config = dict(
    norm_eps=1e-05,
    rope_base=331000.0,
    parallel_block=False,
    init='normal',
    init_std_qkv=0.0284,
    lr_mult_down=0.7,
    final_lr_fraction=0.0,
)
Each number is 200 + 40 x the weight over its row's rms, rounded and kept within 0 to 999. Layers, rows and columns count from 0. The size before them is the row's rms in percent of the matrix's.

# down: layer 5 MLP down (transposed), 2304x576, rms 0.0119, rows 90-114, columns 192-255
# up: layer 5 MLP up, 2304x576, rms 0.0723, rows 91-114, columns 192-255
down90,099,197,243,175,207,179,159,220,215,174,138,154,200,212,253,246,211,154,275,183,205,188,196,237,158,158,200,134,151,296,187,235,197,207,259,141,151,187,194,230,211,146,220,209,168,257,200,237,138,226,168,234,275,205,194,228,243,199,202,229,236,218,199,200,180
up91,107,150,205,240,153,261,198,210,201,90,279,206,164,174,168,214,190,208,256,177,284,227,136,155,203,223,221,148,240,230,107,272,216,139,196,249,246,201,277,179,171,212,211,182,269,256,240,182,263,265,256,170,225,191,211,198,222,222,223,228,197,220,274,224,121
down91,113,207,219,86,203,205,207,170,174,253,234,198,180,179,160,244,218,168,163,223,168,133,187,156,255,190,134,273,231,186,165,212,134,278,193,206,259,170,191,220,229,173,228,243,196,219,116,235,188,152,175,199,251,306,152,160,237,187,197,233,167,179,147,182,190
up92,100,197,177,202,287,219,211,202,211,181,153,215,242,178,201,164,168,155,217,255,264,178,169,268,206,115,233,227,197,159,164,216,208,262,209,229,179,255,209,118,220,252,243,230,204,190,213,178,295,171,214,261,244,235,249,149,231,216,234,100,260,181,229,186,214
down92,099,189,199,242,214,249,174,170,207,189,250,169,163,212,197,103,190,218,131,250,154,192,286,177,226,192,183,231,244,167,191,181,174,190,239,140,166,148,138,182,290,170,184,208,293,189,210,222,170,162,211,176,176,119,180,145,151,241,195,172,218,242,214,213,271
up93,035,174,200,239,144,225,194,169,234,205,175,213,202,221,195,212,233,263,113,223,170,152,220,180,209,195,172,176,161,182,164,186,164,214,148,280,247,264,199,176,216,99,190,209,263,118,267,199,210,201,153,205,212,223,185,175,192,208,275,232,219,181,201,226,227
down93,032,243,208,234,270,213,202,188,165,119,204,199,185,115,181,205,241,227,164,179,192,148,222,157,167,254,139,229,242,191,236,206,162,199,292,211,189,209,171,247,225,234,190,178,259,171,171,228,246,194,286,165,302,187,243,184,144,249,221,231,168,214,235,252,179
up94,056,223,185,219,146,264,223,152,215,125,197,142,202,109,192,211,193,196,223,187,170,212,233,196,253,176,143,163,245,229,107,166,177,241,190,159,231,241,161,236,185,276,218,184,224,191,219,171,206,213,147,294,250,193,260,237,252,198,221,234,189,160,158,136,203
down94,055,176,183,196,223,200,212,185,177,228,146,210,200,206,114,174,192,225,270,251,205,202,252,305,197,168,238,176,168,175,213,227,138,218,181,157,234,189,143,217,208,168,210,167,113,245,188,240,247,234,196,173,169,228,118,156,225,199,250,239,179,180,166,233,202
up95,095,319,138,284,224,137,279,141,200,211,238,214,203,207,217,258,144,264,278,214,248,208,166,168,279,281,125,171,305,233,180,186,240,231,181,248,256,234,201,220,162,221,246,207,151,248,201,267,172,218,196,204,191,225,122,211,221,241,131,188,201,245,218,231,242
down95,103,187,229,215,182,174,184,210,181,209,222,221,213,185,232,154,164,183,205,197,197,172,212,132,170,233,174,221,189,246,194,216,136,196,222,175,223,203,166,203,166,186,189,249,161,232,189,271,154,148,139,289,272,253,208,164,254,197,125,123,154,174,146,182,233
up96,081,176,122,238,282,238,147,139,118,136,218,183,224,200,172,177,191,205,244,198,247,219,294,165,197,203,147,196,207,223,155,240,205,216,191,223,159,198,211,164,206,199,154,162,219,223,235,215,173,184,200,138,209,162,191,131,215,217,207,252,224,172,177,271,173
down96,082,192,215,196,204,189,207,187,185,226,182,137,207,189,172,279,202,222,143,208,186,240,201,169,233,205,164,203,188,253,248,217,203,191,185,220,223,242,134,220,261,175,208,161,217,204,187,204,246,205,152,215,174,178,193,201,272,228,169,242,209,257,164,189,190
up97,098,246,142,185,163,111,171,262,251,151,196,175,200,195,249,204,190,227,211,228,208,195,228,253,182,134,151,175,224,220,173,280,123,159,144,206,231,192,193,233,219,228,207,139,198,197,221,216,233,232,208,177,168,136,284,259,164,185,179,288,194,162,160,199,212
down97,098,274,227,265,128,247,178,286,241,227,217,238,146,170,178,179,198,158,261,117,196,148,180,168,179,157,126,185,236,191,201,143,226,166,123,211,195,267,122,272,234,165,176,259,255,146,211,197,191,70,122,203,210,186,185,187,143,246,196,147,159,145,196,234,157
up98,120,247,179,239,168,181,187,199,221,213,147,162,229,236,164,223,191,224,196,213,202,175,182,212,188,150,192,233,165,136,155,226,180,193,179,218,183,208,214,205,215,162,159,182,126,155,191,166,159,212,197,223,181,158,256,140,228,238,170,178,240,191,91,239,179
down98,122,167,183,214,142,187,139,214,180,147,180,125,177,138,204,181,158,152,191,147,273,251,111,179,170,138,268,180,218,195,187,212,113,244,248,195,115,230,234,138,203,250,123,195,150,214,153,223,180,212,197,154,236,253,173,208,217,189,201,241,218,153,288,217,180
up99,106,143,205,103,138,192,226,228,272,209,237,217,118,180,192,225,225,246,200,156,219,217,225,239,192,163,142,208,253,167,193,207,207,233,149,131,189,129,275,267,243,261,249,173,196,240,186,223,161,181,229,140,98,158,205,175,214,160,197,234,227,139,240,223,176
down99,099,175,186,244,217,271,269,155,288,128,186,190,280,274,223,117,245,189,141,199,191,179,148,162,251,260,210,182,213,175,175,239,237,233,205,209,197,249,185,240,159,139,106,190,205,248,193,138,257,220,208,220,175,253,173,163,188,186,222,83,85,122,171,238,225
up100,087,203,166,271,230,200,253,166,172,134,222,196,212,172,237,155,200,179,274,167,262,153,187,231,206,211,205,174,217,296,132,206,198,198,196,247,120,236,219,262,218,212,218,229,257,207,216,171,205,153,245,230,260,223,163,155,216,204,212,213,211,237,256,218,231
down100,091,193,278,209,227,206,244,192,196,219,197,204,179,252,160,209,267,198,136,193,242,182,225,179,166,248,166,160,154,195,147,139,209,200,266,194,196,231,216,291,145,188,204,249,159,218,175,167,204,262,222,205,218,215,229,222,225,265,200,149,171,150,177,257,201
up101,092,231,218,229,189,248,232,118,237,192,226,187,155,114,260,176,237,253,267,175,151,163,206,179,239,251,202,151,208,190,241,222,226,184,210,176,214,199,183,249,176,164,273,217,261,186,213,227,198,217,256,191,165,134,191,276,168,214,295,205,161,260,201,214,207
down101,088,195,81,201,147,191,144,275,192,89,164,247,213,143,180,91,184,248,216,253,156,160,146,208,135,197,133,155,260,221,158,209,194,198,178,181,206,233,165,249,224,179,177,222,190,187,156,181,168,152,230,189,214,169,175,173,211,145,214,202,165,186,227,173,172
up102,091,175,232,237,167,240,182,235,211,163,201,151,217,149,233,181,231,189,187,261,227,113,237,231,223,123,224,172,208,185,215,263,197,110,148,206,227,194,208,221,268,210,233,218,153,159,238,135,185,213,133,206,197,158,175,203,116,145,181,221,184,239,198,276,194
down102,094,182,186,100,232,149,195,154,291,207,216,173,177,224,179,229,190,182,166,180,202,192,200,215,197,230,198,218,184,156,230,167,209,171,173,172,238,153,225,186,215,171,231,130,174,245,181,193,174,177,250,204,234,227,222,201,134,315,168,193,257,144,98,187,174
up103,101,211,165,195,217,186,183,222,202,171,134,202,234,258,169,245,241,171,183,213,249,186,213,207,177,266,233,246,190,194,264,197,179,156,273,217,223,194,222,133,264,123,191,186,245,137,151,187,155,218,178,133,179,228,175,138,220,212,270,196,238,281,190,173,207
down103,100,209,169,205,156,217,171,281,218,187,178,275,198,148,208,205,241,227,213,216,200,195,207,177,253,253,187,213,177,276,203,169,232,203,177,255,168,206,215,157,196,152,252,190,239,209,158,188,132,167,213,246,324,202,190,132,199,214,184,204,227,215,219,213,216
up104,098,212,262,142,157,173,209,97,230,96,233,255,196,224,222,201,269,192,191,206,232,188,192,162,193,208,230,148,183,223,203,246,179,150,192,174,228,166,189,161,137,254,202,182,178,259,254,140,239,248,208,201,273,186,183,173,189,274,178,172,251,155,215,188,212
down104,099,233,228,157,192,194,217,223,203,198,190,196,296,180,191,219,206,185,197,187,234,240,170,196,239,198,147,180,237,261,168,209,182,166,284,161,251,201,238,192,180,185,199,187,220,201,90,141,252,242,178,270,176,281,215,306,204,128,201,221,150,334,224,183,245
up105,078,165,130,207,211,193,160,142,192,148,256,195,186,238,218,262,204,137,149,196,147,199,165,199,243,159,187,230,143,213,150,209,168,271,127,159,208,298,249,215,153,138,175,209,200,204,161,150,238,208,167,263,134,228,174,246,169,186,143,183,262,191,241,246,159
down105,078,219,189,167,276,193,181,301,159,148,153,191,163,182,139,166,198,297,188,159,286,191,192,183,167,239,195,148,220,209,251,162,228,170,153,182,168,171,169,230,199,278,135,248,222,225,171,245,260,241,137,123,215,254,161,229,224,276,166,167,178,267,193,161,182
up106,110,226,192,171,174,128,237,138,271,196,194,182,181,190,177,234,270,195,225,238,217,165,260,142,227,269,173,157,282,178,203,189,164,228,193,161,181,145,227,161,218,205,225,186,237,209,137,220,121,224,224,195,165,241,156,207,225,121,175,201,192,233,167,167,134
down106,104,153,197,227,170,139,213,225,243,214,199,245,88,193,266,156,161,172,134,201,223,210,196,66,206,244,255,234,184,204,189,203,204,176,138,233,194,243,172,153,113,162,220,210,216,198,200,204,235,237,257,200,305,203,196,247,228,250,242,77,170,250,174,188,226
up107,122,225,138,92,187,116,138,152,167,233,201,194,188,240,181,142,229,235,288,136,127,180,196,175,217,161,160,146,192,208,243,174,203,178,161,176,224,216,224,197,178,222,240,211,226,240,169,207,215,204,175,259,219,184,163,214,174,207,199,144,222,126,229,178,180
down107,108,182,208,184,169,211,182,223,143,229,215,217,219,176,199,170,248,228,176,169,177,168,143,263,164,247,189,198,189,133,242,192,235,174,216,200,240,177,144,170,176,174,180,141,161,170,219,183,193,219,169,199,176,203,188,267,210,200,187,245,265,174,207,278,89
up108,098,206,172,170,199,158,250,186,211,237,246,195,174,165,199,221,209,195,238,212,173,225,170,145,161,163,230,243,224,173,242,238,171,195,192,193,194,141,264,185,152,249,153,167,211,147,232,164,200,281,193,289,160,198,221,253,253,149,202,226,228,224,224,173,99
down108,102,207,210,245,267,235,216,191,163,255,164,219,162,244,193,219,241,178,127,169,197,247,212,135,264,256,298,225,248,200,188,281,235,178,183,221,164,157,136,243,159,187,168,247,182,248,164,246,196,220,165,159,182,145,215,224,248,185,258,185,162,241,183,129,139
up109,087,207,145,180,197,148,227,220,188,222,156,260,184,172,259,206,220,187,214,146,146,179,246,263,156,200,201,229,260,213,204,182,164,277,206,203,196,203,196,189,159,187,157,118,164,80,137,199,185,157,233,192,160,248,214,162,212,250,116,221,235,193,207,188,248
down109,087,207,238,248,163,176,220,166,227,202,150,233,175,229,167,225,175,211,188,265,251,192,207,153,181,275,238,200,242,293,232,182,260,283,192,128,129,182,219,254,267,174,171,170,264,123,265,131,212,210,235,108,155,197,175,287,256,223,228,142,163,231,188,134,246
up110,093,181,260,173,211,217,194,215,199,173,222,177,184,151,278,153,176,169,247,189,235,245,250,120,210,193,165,113,203,216,136,253,239,153,233,246,182,177,203,251,215,163,221,211,113,187,100,213,226,238,194,194,164,278,163,155,107,134,197,179,207,197,168,278,255
down110,098,168,198,156,242,171,146,257,222,161,182,217,189,271,196,133,215,112,200,190,152,206,274,153,168,191,246,171,191,201,166,216,289,174,228,188,196,164,231,243,236,275,252,259,167,155,277,190,202,311,290,154,195,206,173,114,223,138,219,161,248,216,281,179,195
up111,102,187,221,249,255,243,185,178,214,221,157,178,209,235,180,203,148,213,272,199,250,179,234,301,141,214,195,230,285,194,221,208,209,153,237,246,159,202,234,179,236,236,158,232,183,257,160,134,229,168,185,198,241,147,182,144,211,223,164,93,162,215,203,161,184
down111,099,246,188,213,164,222,233,156,163,255,143,191,249,170,152,163,199,181,162,188,240,229,219,208,190,143,197,241,154,196,197,180,159,172,211,238,190,248,236,243,336,186,167,255,114,177,181,156,203,236,186,136,232,146,220,295,197,177,263,220,242,230,215,201,143
up112,079,211,131,195,179,231,162,207,187,224,227,207,208,208,133,162,269,136,260,231,247,220,240,231,240,168,214,159,198,194,126,169,192,245,288,236,245,249,276,216,176,161,208,215,157,242,174,220,176,185,208,247,196,198,176,237,196,212,255,252,244,211,195,192,212
down112,076,226,168,249,138,151,199,226,217,187,224,190,194,228,208,218,222,236,148,147,243,168,171,207,215,147,122,194,238,124,216,219,248,232,251,270,169,191,210,198,249,223,191,235,219,147,234,339,254,238,183,207,202,185,120,140,138,171,148,259,263,154,221,129,86
up113,101,201,211,160,189,139,220,225,226,156,113,293,210,231,161,102,212,199,154,246,248,223,253,232,257,155,187,177,202,239,184,170,318,238,143,209,207,267,252,275,152,172,166,247,215,201,218,227,202,185,87,198,154,158,156,175,151,195,193,229,234,200,228,216,155
down113,101,168,208,151,205,175,158,162,193,259,112,198,266,118,183,195,217,220,259,158,245,227,186,157,186,264,193,314,204,188,221,260,197,192,207,239,193,219,213,189,175,214,262,200,264,190,161,250,230,169,217,212,196,148,170,209,251,184,159,168,219,208,201,195,212
up114,114,134,221,272,225,156,237,213,195,128,213,202,194,159,239,113,251,204,156,213,209,211,238,198,176,227,180,229,269,166,155,123,212,183,258,141,194,175,209,159,236,255,175,223,213,268,191,160,126,220,180,183,202,155,179,202,191,177,181,295,202,167,162,207,208
down114,092,235,229,222,195,200,225,223,195,186,232,195,264,179,191,251,196,142,251,148,232,160,180,154,217,201,101,237,214,207,189,183,182,248,135,207,198,261,233,195,210,195,208,137,193,260,223,165,262,184,231,280,226,275,153,291,201,225,147,292,244,178,193,74,117